Weights of a small GPT-style language model, trained from scratch on English Wikipedia.
Architecture: LayerNorm before each block, learned positions, biases, normalized queries and keys.
Training: a variant of Adam for these matrices, 4523 steps.
Each number is 128 + 32 x the weight over its row's rms, rounded and kept within 0 to 255. Layers, rows and columns count from 0. Numbers have three digits each. The size before them is the row's rms in percent of the matrix's.

# layer 4 attention query, 192x96, rms 0.149, rows 29-173, columns 0-95
083:126103133061176159118130184158091141123105152123099114107154133114113180175116164136064148084102132091143128120163168110161096108149073074121171160131082110165106136093132114138103115070146127137144087167124076147125072162129188151156155125206094172156122157130042151101117131121140179104
068:112169148076077091149160147091119114126092086133162155150162083107157135120162100110121120177115118159142205097108158077067149112096143124165131134135091149122167164118147099135121146166085060136134111205109169133091127099140099061097122188089111135072090127110163116181079161150111119087
102:161182167120093071124064157100163101101108086106139176113086090174126081119172135134108120170143086151143153131113160133126145139175082188102124170139122144133104114157160167191136165164103070124082133171122099091103108088116092137091144112086182141086097145137197141095067105129142102105
120:148151149110168145108096147089183150143105146088191081146129108114135160076147136100096122092102144156129102168138102118149185138135098132101141118180122163202122134127129173059099145137160067134102166074072115100136098086148091171103138135134181161176087133143147128141128137042148196153
215:161132089138167142162114161165103131118132115134071096190117098134124119079138113176105145088051179110069147117118106109139139149129108121165121116112105105197166138172194133145063123076089126138089152143157127203113141182094124106169123131108093163187165090153098138078113088148133175128
085:145110097105145156143149218110153104148162187155084106127155075096084130153117131068129141115128097131129134186125132111129096106123104109118175056172134132114088146087142134178130105079120149163133092136173092100185155155121113191101096168155075182120143127127111093168112089203135078143
084:138147085120110132138129111148132149135105085128132143116046158193175165092135103176127110118104177154098109095097093097173134114102137157113103095097141136122180091126144069082131106139136176148104154123095181180078149152141167073144124112111133060151104128130071200096152166103128207096
078:137099106137113137124196143154167177097079201065108070120116116126123158098149161142104130090118129163147093154158139084222113108157125074144095107080127131136143144167118124131108162109149130121043181122130114132166101158118125158108104094171125137176089163144039130077150103114129140153
244:156140088120154133136109158158099142108118111130079090165101101139126120077145112180094141103041179101079152116127109104147142155141113140176110123096102113195165151168210137140070127088092123132077158147150124202102131181086132092156128133105107148191160088140114157095111100137124201126
070:070154104134159165113193135120172129194144146108137139131132166124114134130129210059147126088131158098126068105115129087161073145101123069134174042136136083105129148120103085124114121121146126118131145115078116137181140166162148172057146157164076135146158177127081103084116099120140152117
072:184104169137098100123061152124096096086101099109111155112136112155093114158137076168103136220114135131153178112141163138081177108191137156129122209105078169128116104146163127190147148127078117084099096145171092076129096116107079133108127107094089139100110126137197147152112111157124106122
105:131141137193084131116108169105196116110147187117094165126110105160092083092147126094107115108147135109112127127118197074118107075194097175123133086147177172130137077149141098206133120106140081180116103108137080095196151093137103138129125166115163147080085159157122143123119081149144088151
069:162067130102127130131144139144083086155170076171074144129182117131097181176099139116123159173155110118122150154124159161036110140092141154124141092142124149119126114113127082187156043099071160119167098192146110119141146091100091086172127133151076165087181106132133120133109120172158119110
116:110125140104164111110131079139040157147083112120184110120123158135167133136106140200141097143106150131137099116132039139159168148098167115120119166133095117112116172132140140079141161174116191052101211114135177156093137179159127139113124081119115094175123119119135132118119166106057156094
099:073152130133150141102141064136061129141123064140185113142120188124174144128131089172138124171125154081137104087121057148123155154098139138136119158086132086126140179143108134046145148170124128084131153117077179152083145168120164117111158137104145077147132119140159157108150185058156173085
149:130125165100112120078138120086139122143117137133126143072166166079100180176129136093123126158203088150189097154133171136080122100103153116117134096160100154077103134105063105116197111154166118083167111108107108056166112077163108165077123144154125157082107162109172101167135163125128084166
076:086139129143127149148145094155088117175161065176136179120083144186181087122102099158148128127132147101115130086096078133130105133111133177123119108106172103086158108125131077105168108139130205148158151120112179188107191173123165077181121118102139046096152113132099176108149144136128126071
072:138158121110116108152120137125063149099121169131152088139123125099100148110089082172099084165130127125136157136123127144180179161174155090086081242142115110117123106112143164097108164130190128079150108142169165107063117157127149101144120086075121086185089089140129141166119184101068129136
205:162120162097137118088128126098147122127096143095194146114148116115130190147122104111104103137127135160149115168131131160129192129117131143088145136190114174142105133099119132015118131178172124091141132096080120067109101093159099158097146126120139137162091149108163132158118168026114218151
099:146101150177054066141099084144144084073163097134134182115138111147089085169123149126146148172149106107131158101140180200071127128155153187155107187127126150105123096160134145177114128155093111142129091175145086111141094067102097088135151111085133121078125137099200137128104143151113081155
064:152096139095156125135133146139067147135123133143120048106181093071095179115126185131102112151133097167152131184163126155076168141093156085150103141098099125123128147131131167125107146103120175055120186165177148150122133158104114139110083084158065194173157094125088089146105137153091108180
074:154136103143170095158112114101115099144112142172125103139129181150158140118166103145159127205147076172138170138152135168099133123151160166093157168115051080146076156108156157121094141122092132080081031119134157125103132123087138156144126141112058097173166065157105126165144086168164110117
186:215115166132156126124103107132131136108093149091172105142127094140142122078147123137088101118090145134110138171147133136121204124183097166102131165177106192187118125151154174072095148133139099124090190089106117104123101092123063138125116114113156179177111117135120143133118091058113210173
125:170128086111158135163101179119127135093141150153078096153101064134122101078140105158107128084076141141082171156134102095140122149152101155152130093098094132181151126180208123197101125081079145164067135144167110177143152152083109130164114143134106160162157069165088128106118096188142153125
077:171087131098131110152107141112137147094089166106156074109127117178160141117131129152156113123171075182125119192161120088231120121151127130067118159098098144156082141130159174137129144161067147155061102111152130090138095114104128157133134114149143123179101109168063137150162041162096116148
055:088124140150132094108169090153131095104126150116165100098151124075164112145104086112124125145144101020156110210128099172159152169172156105112165198145127108135070186140115191139108154100127092127118141081126122076103065143124119169060149124149141152177117127151176126127161106135141101138
057:130086121118153076122144150113106192093155157116145112086138106142155178124135077181125107091167074212099087205146120136176171135118153119106125123089117176178106094121160074139104124165106147097065105093174148109112114081123181107170140082164149144137120113144146139160150096177105116173
076:156093102104124093118127160160157184107078153098124068121126120123153163112186153172117142101144049212114091186165147113147150108138162087096112108121055177178120151132136197146101144131094098118059119122155129135108100096113141161090122106142135168182104126133120141138142114166081140187
139:144132164125169128131099105115135118116129150082238127137135104151155130116125147128118092111129148146110111139131095154156187155139121149095138190180130160188077138101143171040098161183159113121120143081102132086085095105142123147108145106119179109173105131119158145155105116044101212113
115:048091133124152138130146135170078112178164111162120144098163185126169134189121064143181162144128115093148111126104094144145111153089185112126135076118132052084112137087094059109117095129077189104164088117120167154099126161157186149140145119149086104134126110110136130142155160174169104115
086:176135158222101146141073119092144096080149158146117142141156093113101093107119155078147091124155150084137166149123188173091128132188129174137107170149193103121105081157127133157105143109159130163162114115137082096195125084121077123153135132106157132091147116162092088142135103129148056190
097:169125159123129109121069148112158138078097196080164071100117083106123116061165139128090106151141112159134149162180168113135157140201134169148085182158132166147098126142130206115109168140149126113077149130122112074108103086104099129103136109107159171191125117110141136142106119095080175189
065:136101121082093085126101173109128129096107179087114122081115125142074159160141103199081140153098143142155130110156181081183131127146151102136060154094061172123153107157158090160130149122093127041041127156153102092099091164128124140136119114118094132150073150121143165117096128154096171136
086:080082175126152126060142176131129148139102173080164108133140097145152131120151109093114119114155101162120089171199141057177152126142147084114166094133166113153087148092119156161110097166094081098114129101153117080147097124140145176051170141170165101142089160127200116175130094149095139145
119:159103171153116080124134068115144107132153113105215131135173146127123126164163148127163135170171078165141102158147130190062158114122132107097123198139120150155087137100054190072129148186126093110150113110100136079104092080128124148081142104110164110127112163135189118163130135080129090147
055:147144098137144117130095161145087150114104071129115093140118126103150077148083185156126155151160118141125124144112173173188142148161104112083179129109065100113083131112152142128155234127154126176063098133150127141076138148133144187095138058140182133153121104047090134156133097108160138135
077:087115091107113173088164156150150104124134071157153132137079141105151168193116131167145139128104172098141102124146068097194144155057147117135131103139117070072148125098109114105108118100118195126149166122142169159101142161151218091143122085121113068139115093083082144125138169134171176108
062:122138134133143169121137136151148131138103102115170074119106091127116152146149203114152127146164134125176131138133139089160084128094070138158076059061158106167138070085111137112111124083110119105095108140111088074177112158134143180125147059169181149168114128189054155127164070133113160144
059:096088135139153123093123173139112155100142163144112122184169116134116140072162069131083108102097110124043111120170109126116164117197133070119158244159155171120141140166140132179086092125128170149146150104158190171165147126114149087153133185112133111115152116091083120108127156138126145100
071:143130177141148145180112136100156146154150111168129125110172130103098145153152124117080159034174118079142101157103167147151096119102107126060091088107173117138127082121126150096147141044138153144168101082167122111142127155141106184101090129045186183144110137134121149122126056131104089137
077:086107124068148167108166155145172085133147102153158142124084130107132182192147124137144154114089167124137116114156076111176122161059144095118143124127122080063137131094092098120122110109119202125162159142124183151107108138124221082150107110092105077103120122096121148110156198149163181097
079:131124120149153204125153144146113144142158137111123091125171131074123132151130148160115089105160138074169145135118161132177100156153167076069121126122152071185137078079126142095100176060122078124145147106145118107135075187132132171091095101128095170162084120162037137108160091122122103175
070:146117150094101069139105115106198101112126107157147198095100115153119142159172115088142167115104092151130114122081132128096126149055129206145149077151124158133120145123122107143126068172120140129159073165113116117095096062128150074168100179090134120100157131123238123143092139148123141097
102:107134139153148112113104185114093177110121170111104034157188116165086125077149142124088084138149101183117121120177150152145098092231104133125122164111151172157131150153149157182113137125145075095077129123138115095179131113117093168145186117152164166122113144122096111092130112141065120162
078:114130124114062156141092067110160098164161098134141184117092139137164109141163145118174108109090138116139132121115083137074150169048172180141112076172143077136120126109105149112118139161066124133122154134124142162102124102080220063128110164104092129137136158140204113163082162119171111126
080:154120111149122154108139149145191110147137109140143175123096138089169136158148097140149147157133112157175105137103102108148161164030204147158152062144130055098062105052081136066113137147069163142145136160107165144103134102134167102131114100092128083129120117082185115155126133143158136161
067:129116112102114100125216111149080113079157134114142166139156151109182117157093056182158123142124131113134167127119139175186161148186180118125130190162104116079129168137116080109145133149160147150188128129113162147089124124150062097089089152134077129088121112065125078098120199125137125127
065:165162157104101120156073079098183102146090136090129180101111118141124104115167187094147129084134107134170192127098171138081131171107129148124128088128130139182139120112116172128161163161106041155102098136093099091088051092109123128089124146109130164121139166179198126141108076125130086156
077:087103114126140153064167124178059152089131181120113087154175141114139148097116109126136069153097137136108123089194104092128138101209170083156112221157122137113145174157146113151094089116158170124164143125132152154182118155116125132130157131192102109136133105118056091094141165123115164108
073:151159116154136058136136127098112126139110108156110118122099131164113121096081099116130142173126116156073104151104083189085160090127101174180139112118125175072107186171135107142167116194138152122095162139140130146091246106151060086145158141115133097106184118096194125141096130142141123128
066:109169138113155100186046153085145104143105101146097161156167110124132105094145103111092145139112099156103150125104155184091132164114109141085205135111079116157067144131148153149167185189064111136055098139128131138117151086122132144121141148095174187067164147101196125143110108125141101134
069:135126158130098094159110074075141097143161155127124134108140122192128102108156105092152109113106093134098118134117102168039138131089149200153131092170207151122133171149126149127132099194120132119147134142125134137128156068101140088133113202093107144099162141137233092156065142141121091147
092:130120128082095128132123086119190088137097090141163203062068153106150144180129170117153177094123143116184133114074108114116133157035146146129144057135075070135125139099109126096145141142103123145151119157100089141073075130143174098126108101107089077125127152153163159165125146124169136100
096:165084113123104135113184095169115093083139157112133151124098121112171109109094145116172113078108178099085154120163134089116117124115128094174121179141132164080180129186124091137117086113189173162179174095120137124129134166166113093134108165171126034142168120165058138106144151099132176090
060:098154112101118097132101208097173117127135087174107136145111118121108141172143120113088159160124107175131103147114124155166155164120141160100194095125100112109073135117136117129127168153098149109071123175125164154051144083103166098164128121082160143107145109014176136175125189142162165128
074:113107109068141131140145105153182073100137091167163162101065144117139153163137165122166173095093191095124096090154083081157106133079093126157115113128090106051121120146110114132126117096143213125135146125126118139130115144120198110155137105139126058134120158127082166104132167104173195073
068:190051153161083146122151079115196122105168164114137191134111127138166064083139117089146175100142106132104119125113168129063091138091150147130154096142170130073128106138101138157124117102153188184160110104155156116156154120119153097098108171092177036137151161133122115158108097106132137111
075:197134129167122146151184098135146097134164097131146120124104104111125096178125118138185171149159114100153116158092148202091096149058140188146104053124165085081102096110098147063151147112134163163127138131145160124090179122131125133073062091085149116137172099080164119146097097120161119151
082:191102084128079152109105048156154105116134135120134180115084135143180076089119165112194164122105152112094107106146126087059127132082132136202127103139124134052161132164129144144120156130136188191131143105122142165128149154124174102121126128144129039148161137133117137161097114094164166088
086:193113140118102149135115090137212088140145120129179168119062117112136115143163182102170171087132131109113139131121151130078111145018124150130122088124156114097165087110101180099133142110125155198153116095135153122094122116142210093094098112056170095132139115129126143166100101112158142124
064:148139066159120151121124111134098124124156090131104142138113153112152086110094084148152143198118123124113095088100128147130142155119175156130172106145078056108067125100137133121140197148108182150075122149150183172096172153104174171104133099109150108148166146029165112160091119097199148118
086:171089121102105173135141034182122103103133137108172179112133104126182105164129171150189147096105154050116152110129152135123108137047134116173086181128132112094170115134124134093119121093141165179190128085110136152120088191135168123081085118147117109140120120181099137116113095100140144087
082:107133113147119082147126113132040144074099138125070083149136156162102121086049126123127105120108152124075106123137122149116122097198108116134135166143088177127126191206179109195147147161185143103098177127154083145153163152146076156138161140188088087143161137121096146121130147108116132136
073:157162178105149095186093121082185092115128111128136184096091139128127117136151117101115182066122126136117113104075135164104112139066124176088180096140133145102102118137126149135181146148142195161144107148119145122080132078137134073129075158081157122099177141088246129139115119128126133101
081:153102190131119095151085117080208109144147110143156181090145111137100125140200108094128147081140071141125116126109147166094121123066119197128115085128167143125127129111115152133133112155109136158183080114141143108118127076117139103117087163050196144098138130134233106146087105152116109126
085:188130122140124171140142105145175127139143114134146145112124123104175115138191132121161171141143106145187125091084135158112092137077158211151144039138128050149071104053101160110142162131100124144112089146125133126090083097092189123107114083098126138118121160087205114147102090117140124154
084:200143089140063089121098085102148109110150105109140155106074150149149073097119128149169135113140098142125123132078139175106149170081150194113126100157122124132117131100131151110166175185128081188104116107148120122087159106135145110084116136095143121141164133116223128219073116111141088174
101:140131176083121109155094165095180061155146053127190117113182119099130077171163163148156206185119098160162101180110133157101124104069183122098142112191132123143080157116093142088136153134152107140120131119093088156107160131095123147071148126117116089139112121146158104153122173077146153133
136:157099134112158195137121161203136113124128112157107107136107143130132117129160131146145161104081182060088140117150101106156106134071141099133058171146107078150163117093128128095108117059111192155143141117161134149133147195098149130123116142101116151201141109152023155103149113139150185102
114:107106175124128119120105125090186084169125100142168073130165138090094107116175147069164133160112068136159090164152134154084131111067165087170157092181157085104073145090100159130135171152132132135113132098145121102150197116127145156058138135142168165102130126115168085179126160162155084168
132:150139111153113140098148135190097159059135153167077184148073101170146160127116124161110113080132180119099165083105128096169118126180097144116102143056103149151172093152176118152079100072120125129148104176147136146146079130092121091188113132113109102144134130155076173076147095133082184114
078:143065144116072118127116100136167070147152085093165102156136123119137140157123193167203161165133089172162075163108137161113160089013146106135075087124142073132129126129123148103116153143129127138098129099107128145126155177081157116055120108108140061149150128157128118165132157130117112165
154:150122104104144196132146136199108162121105130132089130139082139159162144116119139163116135096083201080101143080117104078159124139094125107117085170130095098151169114111158131090093113066113188138150133120148160160138103185111157111144115123086076127192136135167039177100134110134119196098
081:138127125092100126168048090139125090189118055135150103133143160090166128125102201158139143152124097141156086157129096166119143169047126146124136104150121073133052127095148174102134152129100087137091118102158069159075127187121160139084180130140104140147110136138170113183153160111121109153
070:148114113140144152104181106146097166102106187070104160130126121168106161134132060134105106127119159129111154079151172050135146094210083089156134180091135179132192115132118132139099076125111133108162141154100154085179039146150088167159113120105097135120139148142101138100136071146120126090
106:140133115147081103093112169109077132098135149116086138144153098155127138135109175141097117104155082161144165097150183097144130130209073147118154102072103186175136087155190159185090113115132052119111080164163098112186072109118083117182132137129129174103101146128145127112115115138067119163
079:131179071168156101149157119131134238129097159151078130108125135148127148086140079093085107092122149078080064132108127158148090199118143181078125111184107107112110149092144097126178132149111144166084163129102170109102132089157131107140128149151155210139138149126123179122108096129165111127
069:157130145105186181136109114145158129147092149136147148108123151150151106158133086100159100129106171048112093134156129060105123096051144145183104133138159111097149166091077102090154160118067201129146110081102150136137173178177125209097123111087127135167168103121141139158132112125152145077
110:132121094070125156157127096143106076153138105125165181101112143161162132176077132181115156128112201086138167118109074096150130115131102148141142144086089128135150149170122102103153093101105142087162136109147113159065079189144165146155137101094058068132116148145116159097127141098118198047
138:122148132125131082139130096060150155155106140093148122085168151115119125136136124109127122152159086173170068157119152159109128143113169139113167089192145147092081146116082142101201144207127104133090139104081130085123143076172123154087138112143162171095124162097224097165105133120130065168
126:111135096148116155117131128165069137098140147173094164140091117160141142122084114151094099088136176087103180080136119077168120135210073148145124139040077149134173104161178100153097109076113120107152109158169136137157083144110126119213128125129110122126119123138071156081151112137095174084
080:134104178113181139097207173159101123118155177114113135123140111114118153171129075088147110120125139107106208155163161094146122115150144053135077209090173164117168120107095089126097077113184181120213128156090165103124136141116107130137086132122135132125143109118071086089122134131128148118
117:167159171113161115140143149059150138137122099102169135123152110113119132178142110122097140161145121214147121186122162165097143132109165151106146107185198159149076119087102123051114153171155113111114081118081113106091159072143125137095167114076127110141118141117198119162071135062123159152
074:113134097161130100123168124111118189100114170076081156148115120168129154099110068118099102093122132121103143074109163142133157153224092190082138145118126183152186106120191126170131127192129093152131134143090145104120079081168098087142086129135142160096112146088143146102089059129133087131
087:094131131126167121178149103085174135181107114103164094102157163118110150140142097095115141164116152103154067172127133128132132133039171085115120112176141064090122155113077111071180142190108143110095199102062169103113155147154149191059131111135133132149154122124141114162124130128164084133
085:137154142141152128118158074133123129068105167153134126132053123080156142091126137143143102058166181114087154140142085130162125120136187072142092197110075142080130115189142100164147156157186191127127175142096162138124124075098080077135135149149135101136139096137060095080155142137120138131
090:193109160111162142097147165162093166118137131089126133148195124139130131132152126158132187132134121122137080145154199119118134084105140109070107157164120170175144126135114120085084101070164131101139118128085081094201083141075077173134110113128102128179143148162106161085116162079129214135
076:114106135155127193147189133156145133090130161177124120118068136121138134132099125104154138130109162090113155118120111125160124099086158073146119217148056077100154141099139114090137151097165208143104150139128172097158126130112122115133165143101154108151129131130000145093126115168154157097
071:162138141179121075096188111072139131098129155140123068164077115108108141078140088099148126152168095155109102182136155202118154069111169109112097165141126144094123149140174147158140186164175127129055125159110164117135187071075118081102139145136167099131148109128087092141108099158134110164
090:123087159067127114136103092125172055169119085113191069130172136099142104144142151129194168191097097125144098170136121181056130074059188115158117117165161096118099172124108143111149157129133160144131137075117100152098170174122162135049124113131125115131135107143143112158139160123153128143
086:143148135185139113117171154117196165063140159169128128107084103103102098120176046088169107131147110117082104175116144198133122107105191144096101114185162136095130140101118105133156152137169161169098133139109158101153204057110113083112102159130174111133154078130090130140132115151164109151
098:142125156144126098104162133118223139125093145091149093125109133124100137120211112101161140151127085170126064175128159155116133100056185077092106117187167107117102130092098165132142169190131124152074156112074146101117182088107140141060122133113154112143144130123138117171132125156154075173
077:168135148119145150123131178127123143131123141151189104132137101117135124109099112135140128147125124159085140194171122174107121085147121151102119129136128176137119162092129112074112161057191163145150057112112086121117148113120126171153157100129152073147117100126052155141130186038166236117
100:111117132109142130149175099156115082127124122193136098105113119097142120138152095141217105149097154085074150145137059190102116092087150134180100120110163088072131152156122093132145121113100214133158171109136183173094204147143140094105125159140141098122152065125080104109169154151146148126
098:079135117150122122118118165137039113153143109131076053187156119084108178116076156140105144139126140117119173137155127141119133115213136071128110195099081163141152138168181114169110116114194118130154145151111084128133083154108058115153142142173126114132118088129047103102142154107140146135
075:128153153143133113100192103055130163106159180061139140157089086162121142121092118103110144174150131198163115103086183088063154081139151101117187138122169179162162159149117109103108130158181127085107088159061156111125095083143122090126128122111082067129148154153152147134089121124129108133
072:179100130137121133100214086153110162109110200059126152125128122170127189148130098135144074119126112196124154095152195086140163105145075092141097158068175160140160095093129163105092115143101130124140108147097179094150070134127135135137095113079127125127142141120108097131134065160064102144
080:144138118166113065150177116079128143184115137119159119140179116151109101120132090091151113191125118153166104183136170150032133082094089155142136058147174097134122145119122145134119148154066057085065097118140161117102178143134125181120162112099094125131155141124187141182119151142146097138
115:164120143124140082145128118093189083143139113090191128091174118097111083150177094113166164181136091144134104198133122193097145105133156151115150107180164153127092189118073139119181149179136112135096174116090100099076154085155108160077122123138160121107142126102185097144103129093169077137
087:074107170088089149130084137164187088056139107152152182103086121158162113148135206123159154075165153161105153134119132056132128100123109133154117122115087146125176081157101150165117169069092141110144106151145104149112104123123180095151137105087102066137101130126083146128152137084132203104
085:064107123152150154132125103192100115121136136134160107154149130146170118120074127177141147126124189098105153159096063101121140151119151086105102158082143098137150115138118094086110134120080204141112172126135170185095130160107194076156114115108061102182116101120061197130194138136116132108
077:120135148110125175122137165151135090123133130131140138152146078139142135116153187139114108161113156134140147122200109118093109076126078122204103197080080109148116168157093135143088157091052123074095191129168086115188076140072184156145142111136103112093124168134080163097143167130103147142
097:169164115133155123152128068128067193156083127125103088108126143118150142103119093151108123071121133104108143126088145161161118165130125092061103131136178153128148083116200124080154076179177132188138107092132154176097147165148103119103098149130132197191183080126140118149138074120133114080
075:121141168187122167145156072113215103107155110133145130132132124109159121109195154112174094088132129138142097126160115157054117129034134175159094085125178088095155106144104135104129124104106196107146123077122169157124171116108184092083067116102170113122160134141158106117113096107156110153
103:095125108136183169150139070176063168169100151109125072165171137111181149113055103168128128114114172093127133137111092130129126161111146043081130153112163104130131119126151087056130099130127180155136146108115172166114111183116144085156107131119063134175156091135087160132192118133135123098
089:096132120143079073140096162083220124095170119121178173116095103153133129112149143127127169114141100149146111167108132087130148124088133198159148070105125113157125092126132166165121171134055088081086105143144105125058133077139164079130126117083125135106085156102193130180093136134103112171
080:188120119124166162123148111161046140171091151113106094135184161089096151148115105138087090138097167094119116115169126163166115134159119081059128190141137136122098167133118115099122085123176136164165135085123123089177078196119104231137128127148121174154146113145095114083178123143126121122
114:134178134108173094155052122083049169159103135141090060127130133149138125080133124179092128099114091116142138097138158185135094137142060159135155120128125141128105129120207172129143129145173065138087103117167093128146121162150118146119156147126176202144159129146190125132078082135096087131
081:163092084143123146117188166118174136181132186084148115194171129094126176117141069077127096166106142135116064137145102142083131141131196109083135138153153082163111164056078101120105120147115173152135164114073196089142140103125123094094147135116113118100111158135118144143142148162146099194
096:181072123115083129083187099131182114129153121105166192138120113122124119186121074081191104190135113113127119179157106078101142125100194145136141100100214117087141150104060103115112109139090185126171138138099163116138169093149101152121104130084111079112122113112100096145141168143151143152
076:098149123080084064104104128107132066125136090126142132101110149141140129188100100132169152153116149141143148141090149067192189135118162169132181042163165140100167114168132146137162130156123091107145094166114113150048163104163121121136135121134082115135081096073166058169107131120140159099
090:135123133110127173108179153077166125140113181098144125179147127079116186145178100070136072162145105162136086141195126105098158096128121113129146128148172122116111174092050136161118141110117122101153143129080144047204128089118118157105125148117133106072103167148105068135151165152158124186
083:171170100118159052139082087102064179193095121147110092089110141157120119092111094165113134111107090112120128125101150164157116154163130144106165088122137159111118123120211117110174095209171115165105105120127112156099149141177069146104143134147155198160156100124175128163109095137105110080
083:132104154118164161111198100215062136129129100145067140113165151115144106161086132130148108135145109113102181122124115149166132158167133081127096152114134149088126146144106081089145105113175184161172138149116140158153153163120064165178128112194118077146176094134050128075160112099151150103
082:087085167067151176137169104158118163108091117137123155186127137108148180172094129100101094085150149178111145151182096117201153132162141070068126176145132126197149105102097132091116134113104125085170111118114138116114085123122122158164115128108108074152129107117057107106170119086157201112
072:168143105150163101144126135083098129156135140085125093165151169134083117117138094128139104150086101118119065082134147190117121180154159154093114111181120113114082158101164136116149157213199119164114126078100152091147162132138086138092125108142178146123142131127197103129052115148133056186
104:132077114116114163109210159161176095138140141099160155147169140090129169155124130077131117168130158148139095140154115074108140091140161071116134140127112109147123168118049071129089126101120178107185150128072159097152089123092127129129125117146066065088097146144057147110191190130136146132
090:191143129167117179117156074170107140132095112128104117125111113087163107102095153145128096094124186102071174097148131134152124111165124073138077187127121172083155127191150099118151114121189175188122133105114091154141115163124129110128130151203162111156134112145030117095168144106128139071
085:147087110099167152149144067191058192125087140128092106159151144147143144110061123138153087124145142112098120142170126150168110124166106083084108150108139154115151136148161100084131081109165188153144107112100135139147083189137108170151135117144126077183143086116046166112170139109134192092
087:128130127160146178121174083197088143132109132116110094138160142107184126092078166154145104142110174113093138105137077146095103127154163061118093195115095119124113143132129076082122128126149210182107165110134154156145121152086170062121122129169107100141145118153043160109198156122138139100
084:186104153183111207128185083148111129129141144096119100141138124081169100087123166135141075096138156125100140096192143179088090111128134074151076182108110128076153132151127135105134136109171191181158139080125153137183117161104138109078128130140182090129150135150061089079148120107110139114
081:103108130089085173116136119149196059077178127119154157131107132160168095139145172113212114154122142132131121127157130087077136127062147172207098116126110113079152125176079160147105158073077167100145157130117146151130138134102177105099098086110111047109123117110139130135116168108154168127
083:146088134150101208088193115163150135090145177114118139129097126104171125098155136096155104117149152130081114114152115134061117096143159080120072186118128133111163127119102112128095138085170221168163152096114171138174137139096162080088114134131136075134138114159036142107177127122143166135
098:136103148166121211106197121156172115104142171103146119166121114118177124120178137104164086136141160137096103138186109112080136083103125074106056173102163113122141112131071127119091143089126192127142162098111185112178125142074195113092083130102130110119137126146064119103177149132130145163
094:126080125113105123101144099179148123052161147123141185108064143185114112098085160126201130115153128159068130135116128136139109148159182152154115134103089141117168097129126120139135169116117197145131099144144157150066136111166140097132134098101138020165117106088081148138127130088131212124
106:147121154101085146082129130133215070111153099162155193082082099124146096160215120089184143146104130091083131132097122127052132109068184175161112121149139143112140092155075140151118123114090172138125136127125122135118169086112189073095091142126147133098124144120162135147121164129174156110
104:137124123143158079156089133156078140112105107140076131106144150132097108101057167164112156091123136146093145070080160144183103143194096118163137155127038172138095134167172115163158143153185130160119094154127061138098111136147068113168180103201143097125120149132108169101126138098116135101
099:143136126104155184160160057175049172144105127121079110145144172091147165115075158145103088097125168139123136058149144126176129125155121044101106193133089123130120122149147114100137117090195141118160112115113140140139063193104115131146105128157111114134153102140075114095188156101132153084
089:181145152149169181139170073138078153167112133126120101125180156088126124129162085134103073109116129093122110132163098216125119142098145125055104144144199109103090135109105107060129104113149159161148143066150156115158137162112145180118074141120160190146191113134150082108147101138152086140
079:118119105086111163115141133133124117133123164101142113146136133115200186114170146126131121178114139167162110112192145106115106058119131151177118151105082056172124151113093179164074187105096081050121156103111148085119062136095163133115178079072090104092114154116158117128149138147125168159
105:128086121120068101086164205116214041072178132109165188118103134143092099152171160099140144132151130157111122144160140092138150101145128191130117102135101138122125149134065165187111198099101119112133132149129110080116122088115141146117140114093137055108087151113124110113094144125108147181
117:202141167132141133142137146102171076097160120156189134111131054152132093158147105079157125162131118128112173166114147145089190085158100185113121152160164223166140114132121130089080115145134139163142116105087134089127169077110057139117092140087152125145130107149132148135088103061130173112
223:163139112168145148137134154185126125116159106145080130179115087161130084102140091154171145120063174114035137110098098126121126121104127142148093092114146147171156119160167127156062118089074166166115133158149149203152193159075117094156093134090094143177181095148109154095141104156131159123
106:145167071126079146094112178110204114117152134125087167106094092119068136079160108126134130076123131114103137118114175087153124101147127158177116043137126158155148118156118134245128111109116086174098139146147094116179160106106119116121124147161126194099131143162124123114094085175163097146
089:103103122118174134139163142146061153124106130128130083158139171131169195143093106156128100159113118184158106126117081172145118190045159131094161164111108068123113141063130093038143099124142159075123112125147176160100158174184158112136128131096118090150109124105094119130127176118088153171
069:109155112097168150127141255142144101102166165141136149113110125092152106145146162110094110100149115189143152142118153115173103123169137203185157116107139148130130152114093137177136167064097100162078126126124100099137212118070138114116110141074116122101099122075113116084136114122109162109
233:168125124170156152134132183179130113121173101143086112186128079148123090116152072160165156142068164116050141118117105131095117116098124136164114083117148142168137133132153121138068112072090159155132121172150145200166205166081105092158088144081093136171168090157115144107140121144127179133
079:146141119144139163120125137158074139114128176126113145101077156137112143147083214130082125091150132120134154114111154041219103067171070112149104161063112130148136083115116128104135118095115111130136120155116078146124090181119114161142122121153118131201141137118118163109149068129109137033
068:114115130144141128090100157109165152154107133038099131181161105135114131121141021160128160128104125119132107132142130135051141206113188072148189037134154134118104136127141138112099109149115146150128142165104133099173143084119107071135099136196115109082125120142147108130146167126163138182
102:134156126138080099118105187132189146089102180117078097126155114145098088078148081113102112124149079173102141144123193090107103130205156134122117115149059154180114123143133150190144131135135094172093088141136099138173133065126067133131083159139126181137094113116153104169134110159133071176
104:118120125108097116115089074122072137153101119070144083143133190126125173102097185181096101122124177113142120100120079087185142124186156029118105147124096098108104108159161125135118182175099162053137156120139124165106060161129138142114163118187095144148133132142107096129166152153096118150
100:090121199125181127124137026162073130149129093133154135134101129132122115165135144172165169126117163098146109132095108154127127120095175079112072205092168125119130147143124118049122115129127148090149169143097131143122099208091145116106101113116129048159141117139128168098149137114098140052
095:139086162192182167100170115170072148134163139140134112160128153148172100162119144112140153153152111086127124138163096178054122153079152116113145138110189089089118138088078119030121091112125198154186120142127145113147137139117115128135092125086109058163162105134104145122158115092162153084
157:113148153076113115099100142050140124145091139112161118102133161085096180154129154113053112137183082121220123145133157091121155102180117088104185141155116112089091133096108139108172153163162094083157136094094105081120055087160128167111145147171135125084086149125143091171124142111121105144
091:073090139171135143134162028191068161130118135117099101140125188158162126098102122159178117126129154143121102113126099175161083169082199081097093176111094084135132122132134095068161116148153171097107138127164159161127107196170155105131112131140110083168136120118108131104175132144136088111